From a checkpoint of a small transformer trained on Wikipedia: 3257 steps.
Each number is 128 + 32 x the weight over the matrix's rms, rounded and kept within 0 to 255. Layers, rows and columns count from 0.

# layer 8 MLP up, 704x256, rms 0.0454, rows 586-603, columns 0-127
[[ 82 210  87  89 199 123 141 137  94 108 106 117 123  97 131 122 116 122 146 105  51  88 100  87  92 105 172 132 158 169  94 143 131 120  96 116 113 155 136 137 167 152 116 107 121 165 169 113  77 125 113 164  79 141 134  94  62 157 150 136 177 131  89 103  92 148 116 109 164 192 142 111 172 108 124 172  78 150 118  92 132 153 109 139 183  70 115 169 104 158  79 100 114 166  64 131  74 130 191 127 186 129  92 148 123 152 134 161 148 143  74 152  81 116 131 112 109 118 150  84 112 141 142 159 153 137 139  64]
 [ 70 144  92  75 183 150  82 113 139 106  59 152 132 114 138 152 100  84 114 133 122 174  81 152 102 193 100 149 116 113 157 107  96  98 126 142 135 128 139 118 154 134 134 147 112  92  75 129 102 132 105  99 141 171 118 119 137 149 106 137 110 214 114 109 131 153 144 136  91 115 124  68 168  76  89 154 159 119  76 143 158 163 157 147 118 126 116 117 136  93 142 181 155 100 147 160 148 164 187 187 117 145  98 154  66 169 109 160 145 146  98 130 118 161 142 100 155 184 108  86 128 111 157 150 178  88  89  66]
 [101  88  94 146 130  93  68 131 112 128 142 118 135  97 159 115 106 126 133 133 141 120 142 112 143 175 181 100 146 140  63 110 147 169 156 112 106 116 106 148 117 100  93 108 123 130 126 128  98  76 139 152 113 168 110 133  44 130 143 163 168 112 119  97 141 125 103 150 168 153 138  69 112 158  85 124 115 142  60 181 103  74 135 124 129 125  51  90 137 162 176 136 116  92 134 127 119 108 173 115 190 177 149 119 124 112 164 115 147  60  57 148 118  85 138 127 171 120 114 167 105  76 152 153  95 173 114 123]
 [176  83 146 131  86 138 134 161 128 115 154  64 128 120 120 107 114 145 114 175 116 121 132 158  85 156 128 172 167 158 163  89 208 122 156  79 138  98  98  77 110 126 166  76  99 150  89 104 145 105 148 164  52  99 178 159 138 118 118  65 110 186 140 107 145 128 111 163 160 132 146 137 170 145 158 134 119 103  99 136 113 152 139  85 140 116 109 137 139 128 156 135  98 111  93 154 158 163 114 107 129 104 131 172  77 125 119  95 173 121 160  91 136  91 118 119 148 203 134  97 139 211 127 132 116 145  99 134]
 [128  96 114 122  93 164 130 126  73 115 178 142 107 135  72 159 143 131 121  62 149 157  79 104 125  85  96 135 117 131  88  80 137 155 169 108  99 157 176 134 147 103 159 131 157 110 119 126  63 172 105  99 154 107 149 118 178  92  83  93 130  82 227 150  80 108 123 135 153 163 121 143 180 152  74 119 112 130  74  49 134 135  97 175 155 119 160 138 109 138 180 112 136  68 155 110 110 125 107 171 112 137 127 119 131 100 100  93 131  79 175 104 129 178 148 103 174 133 113 164 133 136 133 141 165 136 134  87]
 [100 173 166 134 130  97  99 124 131 112 155  86 113 131 127 155  76  94 152  75 137 132  94 103 144 119 148 159 158 129 134 126  94 127 153 156 102 112  57 163 188 106 166 182 112 140  68  91 128 101 144 108 182 158 116 124 185 149 123  96  63 186 100 152 126  99 109 152 107 160 121 130  88 179 124  86 149 102 103 206 115 139 151 124 169 136  74 122  98 149 151 131  75  99 153 158 139 157 125 171 108  78 170 134 115 137 173 149 149 115 162 131 175 148 143  69 128 138 120 180 175  98 100 177 112  95  90  86]
 [ 72 108 122  72 145 112 158 138 120 110 137 170 135 106 141 161 117 133 175 119 151 119 141  98 137 165 106  83 157 129 120 108  85 127 154 114 213 115 101 108 106 148 119 116  93 140 127 137 119  84 128 145 127 107  95 143 152 139 105 187 111 138 119 161 125 197  95 128 129 108 121 146 100 140 119 129 198 100 131 179 189 136 207 106  97 170 139 133  96 158 139  72 121 100 117  92 186  47 168 154  90 131 138 144 103 109 158  75  70 196  97 137  70 102  92 171 147  49 158  88 108 107 155 196 126 104  73  84]
 [113 110 195 125  92 102  92 142 124  88 130 127 113  73 114 135  98 107 169 149  81 154 152 110 133 118  91 168 129 132 121 134 152 103 163 137 115 126 155 127 117 126 101 111 118 166 138 134 110  92  84  94 158 193 136 119 115 149 153 155 123 181 138 112 171  49 153 197  84 119 110 153 123 177 132 105  91 131 140 132 164 184 178 101 133 140  99  57 126 137 146 148  84 137 126 154 147 124 154 135 108  96 165  83  92 219 176 151 181 126 165 133 138  78 112 107 124 109 134 127 163 104  69 113 105 112 163  95]
 [132  89  93 113 130 183 101 148 145  85 114 161 149 170  91 142 148 115 122 127 155 118 131 193 126  65 115 114 111 121 133 125 104 110 155  81  26 118 209 154  75 122 144 117 155 152 109 171 121 118 142 131 112 191 134 129 140 138 131 151 100  94 187 123 114 173 144 130 107 164 134 142 141 118 170 156 113 141 165 132 149 108 158 148 129 130 111 103 112 149  95 138 111  85 149  75 116 133 109 163 106 161 147 226 180 155 114 159 162 123 131 177 150 101 199 169 130 122 148 113 149 108 112 127 154 158 118 204]
 [ 79 154 186 148 147 145 164 157 160 135 126 116 152 111 154 144 143  98 106  76 122 110 166 128 171 178 121 134 127 112  92 175 124 116 133  99 128 111 171  92 144 131 140 164  99 105 162 120 146 134  93 110  92 104 112 113 130 110 188 190 175 110  74 178 128 152  79 178 130 115 107 111 160  34 140  91 129  89 105  74 146 138 111 122 139  65  94 183 102 110 203 134 128 172 112 166  99 130 110  73 182  98 104 119  97 150  89 135  85 128 202 142 148  68  93 154 132  86 166  99 154  93 118 145 141 117 193 132]
 [ 94 160 145  19 124 182 126 161 143 148 179 119 149 128 108 166  95 125 151 117 124  71 127 121 127 148 133 125 120 149 156 113 135 139  54 162 147 220 141  86 155 153  83 130 165  75 130 162 106 145 136 124 165 153 111 123 104 132  97 127  83 116 130 130  94 159 141 191 143 136 119 180 109 182  74 146 125 153 119  87  78 152 182 142  55 100 161 102 111 201 128 107 173 136 152 124 157 153 128 135  79  90 103  88 164 108 116 158 105 135 106 157 112 116 150  57 157  96 133  81  95 159  61 147  91  84 135 117]
 [126 124  92 143 139  97 147 172  74 142 138  92 188 129  89 147  98 140  50 133 168 155 146 104 165 128  99 119 146 141 122 120 182 126 136 161 114  96 137 102  64 138 157 130  99 126 150 112  80 124 122 120 140 143 156 131 121 134 170 114 132 173 119 183 118 136 130 121 147 163 148 137 138  72 180 105 140 134 105 116 154 130 179 104 145  84  76 111  98 108  84 132 124 124 105 137 130  88  99 153 100 160 164  73 125 140  99 127  64 125 144 120 128  91 125  79 145  56 104 116 156 140 159 174 149 167 126  83]
 [ 95 125 138 160 137 106 144 140 131 114 166  88 124 195  88 162 115 162  96 145 109 155  97 126 156 111  99 127 136 110 130 147  85 111 163 157 159 113 148 163 161 141 192  88 110  79 128 113 114 140 119 114 118 151 140 146 171 152 140 169 101 109 101 124 152  95 157 143  89 185  49 127 150 155 134  99 155 128 131 120 153  96  90  96 153 106 114 130 120  73 155  95 135  97 182 100 109 128 140 194 127 195  79 128 164 120 160 170 157 109 130 132 149 153 159 131 141 113 114 129 168 121 113 136 169  64 140  93]
 [144 120 115 123 131 110 108 175 147 239 100 101 154 175 140 134 111 148 147 120 148 175 136  88 131 132 156 184 118 149 158 158 138 150 140 155 119 106 195 205 136 115 198 159 121 145 164 153 106  48 104 216  86 149  81 147  99 123  98 111 131  77 144  95 179 116 148 114 108 141 134 120 122 124 142 107 102  92 130  75 107 128 174  98 130  90 119 119 110  91 172 133  74 123 151 133  96 127  86 143 133 160 117  94  96 110 165 152 100 124 103 131 101 126 132 100 148 102  81  87 126  88 119 113 111 157 128  76]
 [ 99  21 152 162 137 141 138 139 129 147 147 121  72 151 161  64 103 197  44 136 133  81 137  58 151  83 129 142 206 166 173 146 108 162 130  52 131 114  79 123 105 163 127 119 120  97 107 117 129 109 149  84 154 147 132 134 160  35 146 122 143 176 197 107 167 143 152  92 142 106 165 139 103 108 135 115 161 116 133  95 144 171 118 171  87 128 103  97  98  97 144 132 153  91 127 122 130 109 133  93 107 150  84 158  84 139  67 143 112 142 172 110  87 117 145 110 169 158 124 158  69 192 123 137 128 173 127 113]
 [138 106  91  52 111 166 168 126 114 115 111 121 197 127  98 106 116 154  92 103 121 119  57  68 142 148 117 122 146 141  85 120 163  99  88 223 156 143 149 159 160 112  80 170 158 145  97 123 123 113 114  93 124 125  89 110 149 139 159 127 140 118 103  80 114  72  94  70 119 142 141 127 156 148 143 122 191 123 188 126  80 107 108 150 130 154 100 106  91 136 121 117 173 170  86 147 154 123 119 144  85 149  95  90 129 198 144 131  36 127 154 137  87  40  94 172  94 172 124 169 157 147 146 145 141 127 149 129]
 [104 141 110 156 149  94 141  85 100  84 120  96 126 132 202 120 152 199 111 111  84 113 175 117 129  57 136 141 125  73 103 136  75 113  71  88 133 131 120 168 145 163 147 146 110 120 130 163 137 145 135  93 162 143 164 126 150 121 158 141  96 164 168 130 120  77 146 140 131 109 101 100  88 113 128 148 104 173 159 135  66 118 116 128 112 108 142 149 138 104 130  65 114  95 147 125  95 162 107 116 140 134  88 138 146 126 161 119 166 119 120 144 164  70  75 110 130 134 159 156  95 101  87 145 115 128 124 117]
 [103 148 128 120 126 142 136 155 113 192 123 105 134 105  93 107 138 127 188 101 128 122 118 101 126 156 144 132 130 160 173 153  77 169 123 161 161 153 143 146 115 144 129 137 131 134 101 191 136  80 123  69 165 114 158 143 147  92 149 104 101 116  78 155 116 123 120 181 137  95 136 143 118 135 120  92  79 104 107 101 166 100 151 164  99 127 133 124  68 113 108 123 146 132 162 155 122 161 100 142 183 115 152 111 101 109 164 143 183  76 171 207 118 171 144 147 113 130 129 144  99 165 125 168 171 174 178 117]]
# layer 8 MLP down (transposed), 704x256, rms 0.0454, rows 586-603, columns 0-127
[[102 124 149 150 153 120 167 126  90  83 116 148 128 135 134 163 110 104 151 136  78  91 111 120 108  42 144 194  89 106  96 113 167 159 138 133 127 109 163 123  82 104  64 135  88  99 119 177 125 185 133 126 127  67 123 144 184 111  89 160 142  55 149 159 103 164 230 158 115  98 162  82 136 157 128 124  95 126 111 142 139 120 175 167 182 124 135 114 126 128 117  96 109 121  66 114 122 101 183 111  95 113 147 111  94 109 174  83  83 153 158 172 128 146 183 123 115 140 132 109  88 169 126  93 109  40 174  76]
 [164 121 133 141 112 190 140 106 100  84 166  82 138 104 118 114 132 123 135 109 129 115 110 152 164  86 123 189 138 195  98  67 135 158 158 128 140 156 106 136 109 162 106  99 107 182 181 132 144 167 135 130 158 147 143 149 128 104 140 109 152  84 133  85 159 119 113 123 147 169 108 148  85 180 157 187 111 183 115 135 152  87 156  91 104 110 155 165  87 104  86 127 131 164 151  81 149 116 170 111 152 122  57 148 106  82 157  65 127 113 127 159 125 101 110 130 145 173 154  67 142  90 126 146 126 180 155 133]
 [145 108 141 158 120 164  67 190 140  86 111 109 125 119 165 141 112 112 103 138 193 151 130 162 131 156 143  42 151  83 156 151 130  79 125 157 113 161 171 110 143 150 102 125 146 155 132 165 157 140 158 146  93 139 143 134 118 152 126 104 150 142 130 110 172 161 132 101 139 159 121 173 147 137  82 155 150 201 167  95 136  90 142 118 100 192  67 179 133 108 125 187  95 144 170 129 128 102 184 144 130 172 158  93 162  98 106 169 155 151 147  88 102  86 114 139  93 114 166 107 115 147 190 114 122 144 151 115]
 [111  96 135 149 150 171 167 153  86 127 109 152 126 173 147 114 119 102 121 114 152 176 145  94 183 138 106 188 117 103  75 151 141 144 187  85 132 151  93 137  94 116 107 125 118 104 106 143 170 165 187 143 153 139 146 104 106 120 109 126 142 128 107 118 191 195 163  98 127 141 156 151 166 167  55 143 142 164 141 168  87 103  66 153 179  95 107 131  80 139  76 139 121  88 142 147  97  62 147  39 155  64 152 102 151  84 106  99  97  95 155 173 142 150 145 116 132  98 105  90  94  99 151  80 137  99 168 135]
 [179 183  90 135 146 126 124 117 166 137  92 146 180 177 156 109 125 126 167 166  84 111 124 178  79 166 138 135 145 123 172 173 127 120 133 115 123 134 108 134 130 170 153 126 116 152 136 146 144  92 148 143 128 122 159 150 110 145 143 102 140 150 105 118 122 155 137 141 169 125  96 172  85 139 186 137 118 152 110 178 114 142 255 104 145 103  83  59  87 170  74 139 117 168  88 126 133  82 187  78 142 172 149 102  97 146 163 145 115 158 120 116 130 116 115 178  99 152 105 152 142 125 151 149  89 114 101 118]
 [145 122 124 112 137 199 160 123 103 189 124 147 125  89 129  86 164 146 139 147 166 125 200 127 131  90 131 125 140  77 119 109 102 109 127 113 169 198 173 136 131 134 108 141 174 108 194  87 123 135 121 133 104 149 108 122 102  68 124 136 151 148 115 112  64 183 129 111 124 115 155  78  84 112 175 153 140 127 113 104 121 124 234 118  99 144 134 113 122 112 138 154  97 127 126 107 106  97  86  91 165 176  94 167 118 170 101 116 117 117 120 178 119  60 141  92 198 152 147 107 104 119 148 130 133 104 125 102]
 [155  96 141 153 113 151 125 151 106 103 152 115  99 131 143  88 139  95 119 134 145 112 146 125 115  90 120  92  59 139 129 177  77 126 124 101 122 105 131 138  99 109 139  92 136 155  79 135 110 143 195 136 134 117  79 106  83 120 136 134 199 173 111 159 155  86 153 128 121 103 109 121 131 108 113 109  94 137 128  92 116 140 166 120 184 120 143 133 178 170 104 121 141 151 137 156 145 160 121  56 147 129 127 128 132 129 131 143 145  66 157 157 167 146 172  96 128 162 146 172 165 129 172  59 113 158 133 102]
 [140 158 134  82 156 112 134 149 147 132  74 124 119 132 152 114 141 143 120 141 169  93 109 105  94 200 165 150  91 142  98 140 104 168  54 135 118 128 101 106  79 118 187 111 123 120 198 159 143 139 125  99 138 154 185 121 153 172 108  74 196 108 110 136  77 163 160 120 112 155 159 175  86 134 134 156 123 160 130 119 140 125 163 129 117 151 219 136 134 121 101 130  83 114  96 158 179 140  78 164 139 103  98 132 106  53 117 126 169 140 148 132 151 142 133  89 114 117 171 137  50 137 134  99 161 124 102 196]
 [134 140 173 163  98  73 163 131  79 131 110 148  93 164 183 131 159 144 122 109 139 159  83 160 166 100 142 136  97 149 153 117 149  87 140 160 174 172 103 127  74 133  90 144 167  78 111 170 142 181 128 117  77  99 156 148 108 143 166 161 169 140 146  88 141 165 172 140 158  94 117 102 114 136  93 177 126 141 100 124 123 125 165 126 155 119 159 132 135  88 156 167 137 119 109 136  91 131 146 120 160 174  97 107 194 138 155  98 125 135 153 127 115 103 156 125 176 155 169 157 120 113 131 132 141 126 176 142]
 [123  73 158 139  84  87 147  89 189 133 132 117 146 104 182 123 130 211  94  99 131 153 130 205 108 130  67 147  96 115 149 139 128 141 125 134  73 146 137 152 151 151 196 154 119 192 137 103 149 161 201 135 142  81 120 145 141 128 176 113 159 109  91 181 149 174 129 176  89 118 121 219 150  56 117 153 105 116 110 110  37 126 158 134 142  76 112  91 105 171 133 121 159 152 126 152 116 118 163 137  61 171  87 193 105 109  85 155 107 121 191 152 144 152 142 116  78 155 177 136 151 144 124 111  45 134 177 106]
 [147 163 106 173 106 101 145 160 144 134 132 163  70 117 198 130 103 122 115 148 131  65 158 155 135 101 142 134 145  73 126  88 175 135 153  94 125 111  48 139 128 151  94 110 151 135 166 161 143 136 147 137 117 167 112 134 192 144 159 184 153 159 156  52 155 107 132  58 106 125 149 129 143 108  87 154 141 140 140 142 139  85 148 181 159 141  32 158 155 113 148 143 109 124 139  91  99  89 124 159  92 167 165 113 165 124 166 172 118 167 117  90 149 149 128  92 108 150 193  89  98 121 112 125 102 115 152 133]
 [138  51 105 123 151 124  97 139 120  76 157 146 105 158 182 125 118 192 129 206 130  92  58 141 153 106 138 196 160 142 115  74 165  87 103 151 111 145 165 132 152 221 133 143 149  88 147  73 127 158  82 123 119 117  45 131 138 125 126 147 106 109 170 158 127 131 141 154 119 149 142 126 136 105 126  96  95 123 147 162 106 104 132 150 159 153  69  93 107 125 155 129 167  78 131 110 187 181 152 140 103 149 142 140  79 117 143 147 169  70 118  95 149 106 133 100  89 131 137 152  99  72 145 106 124 163 123 204]
 [144 140 102  91 158 122  82 100 135 162 110 168 186  75 165 144 145 123 185  93  69  82  85 154 139 115 157 178 122 119 167 150 183 142 106  65 113 114 108 119 143 153 125 117 107  91 145 112 128 104 191 140 145  74 150 135 100 118 173 110 138 148 146 139 176 104 152 153  93  71 168 131  84 122 135 106 165 146 181 126 117 158 197 157  65 149 117  94  77 155 171 103 163 164  85 104 171 152 157 110 139 115 133 199  93 137 146  88 101 135 138 121 125 119  91 115 156 148 125 119 130 121 109 107 109 125 142  85]
 [128 147 150 165 171 117 107 105 154  97  95  89 105 104 118 108 104 124 126 103 160 100 129 153 146 125  93 132 131 113 116 158 102 115 157 161 165 134  91 168 108 211 122 128 178 147  66  57 127 134 142 111 140  66 105 113 130 151 164 145 124 122  44 204 118 116  77 146 152  95 137 144 146 121 101 130 146  76 124 118 178 128 195 117 142 150 182 148 140 117 109 124 153 175 129 126 111 142  91 162 143 138  92 140 100  86 190 109 173 129 110  63 117 179  82 119 139 100 114 158 130 138  94 137 115 104 108 199]
 [130 146 156 148  98 116 107 104  85  84 130 113 178 165 137 185 116 109 149 161  94 108 116 118 144 134 123 170 174 120 104 155 182 132 143 188 165 146 117  94 109 110  66  91 117 119 162 106 152 148 127  94  88 180  80 130 145 107 152 127 100 104 111 108  67  78 136 111 147  56 106 143 159 150 148 151  92  96 118 113 168  81  67 123 125  87  83 106 156 152 112 107 122  85 107 161 135 124 170 139  70 172 149  93 186  99 118 168 110 107 160 117 124  72 111 134  88 113 137  84 197 113 118 116 118  51 163 107]
 [146 119 147  99 176 118 133 139  94 177 123 100 122  94 117 105 135 140 163 154 185  92 170 147 144 190 187 158 119  86  95 128 135 189 157 169 198 153  93 160 165 122 132 120 127 145 122  96 175 128 194 126 120 161 149 177  85  70 160 105 123 112 139 164 167 110 106  88  97 121 180 138 198  87 202 119 148 100  95 141 107 154 180 119 132 109  84 183 141 132  90 108 157  66 160 140 139 105 134 108 157 146 116 135  73 167 109 207 169 121 151  98 152  82 135 152 146  84 118  87 128 115 117 138 122  77  93 255]
 [136 144 151 114 143 115 149  93 146 110 179 116  91  88  76 103 121 116  74 111 135 111 135 125 137 134 128 142  99  74 114 128  74 136  96  76 152 144 108 192 136 124  67 122 153 145 110 116  85 114 180 155 138 126  36 105 147 115 137 112 118 136  97 152 151 118 142 126 158  62 116 167 169 151 114 181 186 105 128 180 107  45 140 109 176 187  88 116 110 118  87  98 101 128 103 136 155 151 123 116 182 119 204  98 117  98  64 147 144 124 181 142 147 217 123 179  80  35  72 141 175 117 177 165 113 119 114 102]
 [104 173 194 136 130 127  89 141 137 147 198 163 120 126 132 124  75 117 110 175  92 159 131 166  71  96 207 131  85 153 153 177 203 117 121 117  61 133  79  91  81 110 138 123 118  98 161 123  89 172 112 123 141 123  89  77 123 139 120  89 198 130  74 158 151  82  82 122 117 114 131 132 173 108 152 157 189 180 145 175 171 155 166 143 115 108  72 170 169 195 164 166  52 122 132  78 144  98  77  91 134 152 152 116 161 127 199 159 139 109 104 174  98 128 132 163  75  92 128 137 100 123  48 120  90  57 123 108]]
# layer 8 MLP gate, 704x256, rms 0.0454, rows 587-604, columns 0-127
[[117  95  83 134 126 103 136 155 168 169  83 135 120 130 113 136 127 146 196 142 145 162  87 112 115 105  86 138 103 132 130 132 130 107 114 145 136 128 176 140 159 149 107 158 144 133 148 160 124  47 111 108  94  53 118 133 162 133  85 126 118 109 139 121 131 149 125  99 115 103 154 112 157  97 101  72 151  89 125 134  90 200  78 180 212 144 142 128 158 110 100 134 185 150 127 119 121 195 135 165 136 138 169 155 119 162 123 124 131 137 150 117 147 128 139 151 109  55 136 140 108 117 164 139  73 108  76 149]
 [153 182 146 125  36 153 165 105  85 160 117 134  98 115 135 139 184 173 130 147  66 126 154 143  92 192 191 148 113 127 127 106 139 114 105 169 118 145  89 119  74 145 164  88 109 117 147 106 156 143 163 119 140 162 158 172 176  44 182 182 176 112 121 115 143 129 147 121 147 149 114 123 144  76 126 100 123 131  83 123  83 130  75 139 138  98 109 126 140  66 159 143 162 176 153 130 180 121  61 120 178 149  90 125 119 174 157 153 203 115 182  97 120  97 124 143 180 141 137 134  81  94 145 121 153 125  85  68]
 [115 113 110 156 140 135 133 165 114 172 135 143 175 153 120 121 156 151 100 145 112 176  92 105 110 148 162 147 114 138 150 106 124 123  95 126  50  45 135 108 133 175  82  85 158 177 176 196 108  91 130 110 140 109 156 116 102 114  94 184 203 156 102  94 169  81 116 100  88 106 151 153 136 122 109 152 146 125 106  55 130 163  70 134 168 141 168 100  81 102 115 115 135 117  97 185 138 166 141 191 124 111 110  80 122 102 147 140 129 117  77 146 136 130 156 112 153 104 116 103  82  65 135 140 173  65 126 173]
 [189 184 143 134 128 108 123  98 144 140 102 141 112  90  73 134 134 151  85 139 146 154  73 153 168  56 101 127  91 130  55 139 117 120 132  97 114 170 112 148 124 115  83 168 142 102 117 148 152 105 154  95 101 100 160 139 105 133 131 114  74 117 159 151 104 150 147 139 125 125 114 103 117 110 131 109 179  90 147 140 122 106 152 137 122 125 134 119 153  99 163 117 109 118 120 160 121 111 124 110 126 118 183 140  90  96 123 159 101 145 147 118 145 136 109 147 168 204 117  87 147 186 117 138 167 144  97 146]
 [136 119 143 162 140 124  57  86 156 145 106 112  86 124 132 116 108  64 102 154 117 111  88 127 175 135 175 148 131 116  63 177 112 171 188 131 127  67 131 163 113 164 137 106 113 151 171 154  93 154  56  90 172  95 133 150 145 143 128 142 136 117 132 152 161 131  89 125 135 185 109 203 123 145 127 135 106 151 169 142 189 104 147 107 131 152  55 130 114 120 155 147 143 122 117 128 113 135 155 155 176  90 164 100 128 138 157 135 144  76  74 148 126 159 169 143 178 102 170 128  98 108  74 178 108 144 101 123]
 [128 160 110 151  94 134  89 147 111 171 118  83 140 124 136 127 139 150 103  79 105 127 120 118 135 151 101 133 170 125  95  85 155 158 133 164 118 162  92  87 164 139 123 151 113 100 154 127 153 136 150 176 128  67 140 109 132 119 135 103 124  65 115  96 153 163 127 112 123 131 116 229  82 200  99  73 179 112 137 106 134 132 105 122  37 147  81 134 109 149 131 148 113 120 158 129 126 140 135 137 101 153 118 122 187 134  94 109 121 146  94  83  92 164 108 101 142 114 164  96 101  85 144 147 155 169 155 143]
 [137 118 144 102 129 142  99 155 144 134 119 154 148  65 119 121 105  98 168 125 109 159 107  98 147 124 147 163 150 130 113  92 151 149 139 130 110 113 145 152 172  77  91 115 171  74  96  99  91 109  48 124  91 118 120 126  92 103 144 140 130  93 172 172 190 185 164 112 119 132 184 102 191 127 181 130 130  95 145 111 180 103 192 117 131 158 122 136 130 119 114 120 124  75 101 141 117  91 135 115 105 154 107 180 124 200  77 133  77 115 152 171 104 104 183 108 149 138 113 151 144 147  90 150  89 146 146 123]
 [135 127 107  82 183 184  95 116 123 115 134 145 141  95 100 118  65  81 118 120 116  71 139  62  79 168 173 152 118 107  97 131 149 133 150 115  61 140 127 148 137 153 132  93 157 166 152  85 156  78 145 133 142 161 116  95 131 111 113  90  77 110 112 143 116  68  99 111  98 111 139 109 160 135 154 158  87 125 130 129 118 143  82 132  64  92 127 158 156 165 109 117 117 156 163 162 152 129 122 160 108  86 119 147 136 131 106  90 103  56 127 137 100 106 123 118 110 128 126  93 117 149 177 108  93 122  85 114]
 [ 98 123 172 171 103 150 147 145 150 126 167 152 124 116 103 112 104 127 102  64 192 114 112 152 132 120  77 128 135 118 166  96 152 140 139 139 110 152 109 103  97  66 189 150 117  69  89 169 116 148 127 121 144 115 175 178 160  79 115  85 119 160 105  84 158 114 107 172 165  95 142 171 107 142 141 109 155 167 133  78  58  85 105 176 118 140 189  82 158  80  57 117  75 174 115 127 128 223  97 139 115 150 176 153 193 138 215  84 194 180  87 176  89 176 110 112 180 140 171 182 134 111 146  99 171 127  74 119]
 [173  81 138 117 134 158 157  73 155 122 207 110 128 159  90 105 155 159 151 136 152 166 123 151 114  95 114 146 190  95 165 129 127 155 193 170 100 105 159 160 127 122  87 152 100 159 114 207 161 154 109 123 180 179 123 139  78 162 145 187 161 124 182 188 173 105 127 116 205 150  98 128 192 123 179  83 121 128 144 112 138 122  90 130 184 155  75 160 132 104  94  93 126  71 104 126 161 167 133 132 103 181 109 121 188  97 166 140 140 125 143 157 104 140 119 151 148 160 108 145 139 175 142  75  64 121  54 110]
 [ 97 136 121 156  86 129 128 163 122 153 105 136 128 101  50 114 142 148  91 116  76 135  92 145 121 110 139 132 116 116 148 136  82 157 106 151 129  82 135 145  86 113 130 113 101 144 104 165 108 163 157 101 136 182 126 119  75 155  85 123 155 117 141 131 111 120 148 110 132 124  73 112 168 102 134  76  91 210  87 151 156 126  65 138 163 145 158 118 116 137 142  96 139  83  96 164  95 125 115 103 193 140  98 133 108  85 119  76 116 118 123 148 107 131 113 147 194 133  79 152 159 152 163 143  96 144 140 125]
 [130 125 134 127 171 116 100  74  99 116  90 160 126 147 141 125 130 111 113 156 126 180 119 141 144 123 143 117 131  93 166 106 104 149 131 179 160 108 190 152 150 123 102  43  97 179 135 159 129  92 141 123 135 128  69 111 137 184 124  88 148 134 105 104 120 115 158  91 100 106 166 177 118  81 113 150 120 153 104 160 116 116 163  95 113 138 130 178 146 122 158 142 127 161 145 132 114 159 127 130 136 151  73 156 179 173 133 108 182 132 143 164 138 149 174  83 100 106  96  85 136 120  86  99 151 164 169 126]
 [128 154  67 162  74 131 141  97 155  60  97 154 171 102 120 153 108  93 169 124 150 118  79 145 144 122 100 117 124 151 114 134 198 185 163 130 102 160 148 126 122 123 121 126 118  94 103 167 150 165 155 112 109 148 152 177 114 120  69 124 106 138 140 150 147 126 118 101 154 159 100 198 156 118 172 115 156 187 162 131 160 129  57 154 173 121 151 123 176 160 173 133 128 143 187 173 137 155 112 187 125 140 103 142 120 124 100 118 119 143 114 160  95 159 173  97 133  85 143  94 160  99 158 147 121 114 149 129]
 [150  80 152 119 122 154  56 143 136 126 106 161 122 118  94  69 114 132 185 145 112 112  87 179  94 183 142 133 129 154  92 156  96 156 109 108 138  68 148 101 121  80 139 150 132 119 125 103 238 156 134 129 133 127  63 158 163 124 151 103 140 149 149 137 100  72  63  74 118 169  90 134 107 147 149 162 113 145 132 149 182  80 156 104 112 160 142  89 108  65  71 150 133 169  60  49  86  81 134 137 123 147  90 163 125 108 157 150 130  88 107 174 116 144 127 132 186 110 139 144 119 129 153  96 148 183 141 139]
 [186  84 141 138 135 187 147 181  57  84 157 155 141 111  99  87 181 120 102  79 118 178 145 163 155  76 161 110 145 119 130  56 148 114 112 189 184 147 107 148 178 162 100 107 126 144 135 141 184  69 200 119 145 102 148 187 133 126 118 169  92 182 126 137 103  92 100 163 146 196 200 122 119 101 112 173 157 133 103 152 129 181  89 134 112 122  88 136 130 115 177 146 169 138 137 134 111 134 127 136 174 124 155 159 167  58 186 141 164 163 161  82 120 144  98  81 149 131 107  88  94 178 136  88 166 133 108 161]
 [109 182 144 136 109 125 115 152 149 158 133 150 156 102 142 129  79 135  79 122 155 118 170 158  96 219 176  89 160 132 113 105 125 100 133  69 174 140 112 156 115 148 106 139 149 169 122 166 143 106 142 134 113 175  82 178 191 119 108  90 155 151  93 124 146 143 108 135 173  59 108 146 172 158 151 120 114 111 135 182 112  96 107 118 137 159 153 148 122  84 122 113 104 161  99 134 147 143 180 132 144  78 173  99  62 147 180 142 142  88 155 105 177 154  87 178  61 143  75 113  85 144 164 158 118 106 101 123]
 [137 120 152  55 141 170  98 158 154 140  88  96  56 133 154 155 135  96 126 165 119  57 124 147 178 155 115 182  92 137 138 197 113 134 162 120 241 154 131 160 192 129 167 193 114 103 155 203 129 142 129 109  85  84 124 199 161 156 194 138 123 147 108  81 139 173 135 143 134 169 153 124 129 102  76 108 144 165 120  58 150 111 132 115 143 152 187 170 206 173 132 127 163 157 151 132 163 150 114 176 106 111 115 143 109 128 142  68 130 135 124 170 123 114  97 135  70 129 118 140 152 134 130 129 129  95 196 117]
 [157 146  96 157  74 178 165 162 140 126 115 141 183 116  67 145 134 116  87 128 143 137 158  83 136 118 101 172  96 135 130 186  79 165 114  94 175 155 122 117 110 126 113 148 123 153 159 119 128  96 156 149 108 125 107  83 160 117 140 105 143 100 137 115 116 110 107 118 155 192 185 123 168 110 139 102 125 126 114 145 122  85 139 155 124 100  71 186 116  56 136 185  95 163 153 159 125 116 101 164 136 180 110 146 122  95  78 154 130 147 103 150 153 124 143  98 134 158 118 179 101 129 171 119  78 151 152 123]]